config = dict(
    hidden_size=160,
    intermediate_size=512,
    positions='rope',
    rope_fraction=1.0,
    tie_word_embeddings=False,
    init_std_o=0.00714,
    lr_head=0.00945,
    decay_fraction=0.59,
    batch_tokens=16384,
    max_steps=8124,
    dataset='wikipedia_en',
)
Each number is 500 + 50 x the weight over the matrix's rms, rounded and kept within 0 to 999. Layers, rows and columns count from 0. Numbers have three digits each.

# layer 9 attention output (transposed), 128x160, rms 0.813, rows 17-28,81-92, columns 0-79
589456489434518600497420435500557587481367510562535449409559570589555513522449433478500446456566537509533529583485480518540510557504571448603481468489524474529451463550441486418516493507559439471483572530594478464507617463532542418546563491
446484507464603468548499479561491497513605563528467545539529511461594519508532516530567554540554612495460527515431444491530520476509479520422477465498428557486487519474529586440413495411453510452547456448521458581485453521499499468444534504
569375443529471478496555526494441491525481458469432421454472593517418523514516446509380553413537488454524406414493493520540501559491497544563575579584515476564487507508393537443517571527376472491511519514618514517521573505525517556514548533
502554417436500583493428552542501511391480443462443419490464483497502403518461489468502567548452542479542493492477477501464563391458515524429537542497444578557519468458495554500599424536496560507544515465502466553601504469458579589490517661
480483395585508473552464547473518503541537574444546544524438612525442435484537517534571470560454490478461602431448527396482438497528482505526470479529450448454483556556453397512449501536466469513470533420457516505468500526472563527442555478
479478537562470521465484483456445529549533425451405453548463466398413531529499497528597447509398602623553437435512434540351488561506469535402458504528583470535499543432519495524542533501536527499423435519550460487420456482494435506527449474
390514488533506437551466599536432473561440579544391454568507459544504543422482418525442513588576454600413443505577516503467541588481504509508478529453557452498518515545471512536433456457480604474499416567502496448533511503500566576495511577
468476462596454545451536452463536519494563494500510514537472478508446470524509545412519550516431471573452566552424462482390527553476581460562506432572552520380531457416506509537525584497667406500505547602434574566537579539503463543557583542
554551477508479517532439491546538528491535590528465544594453540439525452518524483483323499475566512511501555521526478534449550483505493500454481540486534416524447566566470479465517460522480477408528553489525448541581415450488556533537494429
610496548520544559487535500598563497625564518420538526525412519506491495600450483581353418513571460470483424496604473468539534524593487480442582483552483518468483510557504579599497474558401498564516557462542496452527440524540641495503503517
519536452509492465487435539465439559470551529457427436578518543500567511608554394442540506577487549575515445510543530542441393409458540560453507453464462572467488404545545579480484471456524522564489513505524516437487462559601485545542550456
507499525470537582514488485516600515484451519513457438548522529472468429409487557524529464471441501522417507466552477447558532427422446435493506541451488446556440524450480572458434440474465537511477521399474409499464523423585573593436524586
426512382534489455494559580526462383537568550371579560593371563487452533534590542564405423611421504538419470441576485433433545600555509538440531521528476539476617492470599510575456508518530501555497480396448464484453352462470437638461451505
563459458600457556494483461418510523515366413453528500457472546568404467504434459515437412471561375579493461543480526510497540583529535522526540556532519505526532514476517479599574565535507455490455525550444547366460574533471516506537439489
538509491471445530545462481480504438429536457572502515564541461548529456492423535534576427460479475578491512500601508466524565509580556446423452445431468555476551556537499572488436451398585470597514455423474487500500486465497490509506536482
504507521551452421527508484479476467622535484497557601478442579454457469423513569602448462463475453471462467450513528438526502609550445450519507492484511529467494520446426457481432558492470475547431524472420416523491532480470445539538428493
547548551412551571443440487468483482474543462548420531466485435461571478479548520480494457361535446602575472509497519521509516466558557498523534531490536559610462388494490557502530488532539520516478553453500474599511441509485421435454445394
569515502483487556559609452527515480500475545528612539437594577601504529509452483497534436489518467445469650543535538512577539500461525475547528615465496476457547410484511539457552499405542492494501542512535446477478417524591538519455516469
547475455491542597511473396485520532457491525502489510529452527385538467524519488514548524453515597490540549562431488499504469470373536532462553418525520503555444532496662474511588573453569443589498562531472547548519480452525468438449503401
506525470504520501557472462428337474497498557526434465495510595514552508452489485594535486470542478532559508472555473523537512482470482504468484581458409481563401588569498508400510439495326511468450453457567475540481527465490546456389441459
537446547448484492547562482492402437529451404402530431543506452624511547570492517487618528525415496485558486477485499444523449453412587502571525463455509518471532512374476488598518652494505491509428448593456557392506591509502458521514507448
399484412515491445496539512437481537404482563490489542400527495464484444453492486438541502542482521492482542531490502494495465486464563582540444466457524498538541473433483500473504513526517447428504499488442511526473563540483485515479462595
493443548471505613450512454550539485530523496522545582417481526549448526519521551618568479515479507452480614491424544551606506506443463539565588505558523436467472516454566421514489520441485511415468561568481482477455512461433533480477498503
519466505507510441512490468426442542586526488488513551435567517520565546543522495482553518516500566591479494543403502519478560487576524579459511472578584499462497466545615438464489503491544474478628493582451554522477446573542498519601457419
# layer 9 attention value, 64x160, rms 0.11, rows 18-28, columns 0-79
472475553404459485540590562504519532453615540500530439474548548520539451378528549480463525595441504525491498430473412452521545429499478558476584516542532481508542558575518501508459386559510527515492585425526408599493439493501460425421530572
463618529505480630436475445435373489496462457533508479522566557417546530504515558459557485510596580616535503476427396530536498495470517590512500461581478487516532526503496567502524582469484479509492417623506535537407523468602479461442421466
478391468614446538510473587483501436421466543516492490442578507460536564574510510377526488462546538419507544556531463490447520421514419532448538502478524485543501500487527490481567565475545521515516536481465467559534470462429479459501497395
479512545494506464510517457507471468480476537529450493418549515528499525509503486511460510545488561374437525473553552464473461558472541490549491478492602533411432472564499581508477602509520563609563505516480506505508493457493572497488550594
409488534421478491441424447549440550442519482388429506564532538413426477508499550417417597543515544517424446470445530503477527447522452596504542399532512462495408550578536512523526548527506504522426526510531512380472539434495485599566414541
497514410476427506434475530507447412561436527465527501491483500520571481407538534470427499570482497445523468455611494537546409478488478525547364462496446526490543464478441618481501421532452545520429422451501438470470518584494496558648571519
476542503530437481531468472559539558480527532522398458489540535520566487536453497482480372456541541602606523527490500455538488590530535531520473475429605471472530419429438512532523544439553554500533583510492533379530463474477495644530562542
443511451436482593563507425484469578510504468434557495473460488557433525541519479537482503554494483487481533557489552549461492386519499489533434531469524489584515558506475486469551407595499545491454608441544465540444499549439484463584567386
515528503490506530507392514504500429512497575537506518565526455600537607467487513507486502411467452532455577413486525504547453433419507495461488590561430513503569515491488498523538520441518519480619490527498549491506560479398549516509609393
454452563476508449456553489433549447522569506486524530451531516471404445443378486488479400508524563572536419514525526458447518511500472465581432541508534620483566561522472577544434513512506445499484419500526383558546515588465439485504482509
547454518522518540560458546412453492481437491518451442638481537502458433469511478444429385456572585426451451491523441566488452539508467463502430484421488520509588450570436516474502550436503483456374514382485524568482487414488496464472548487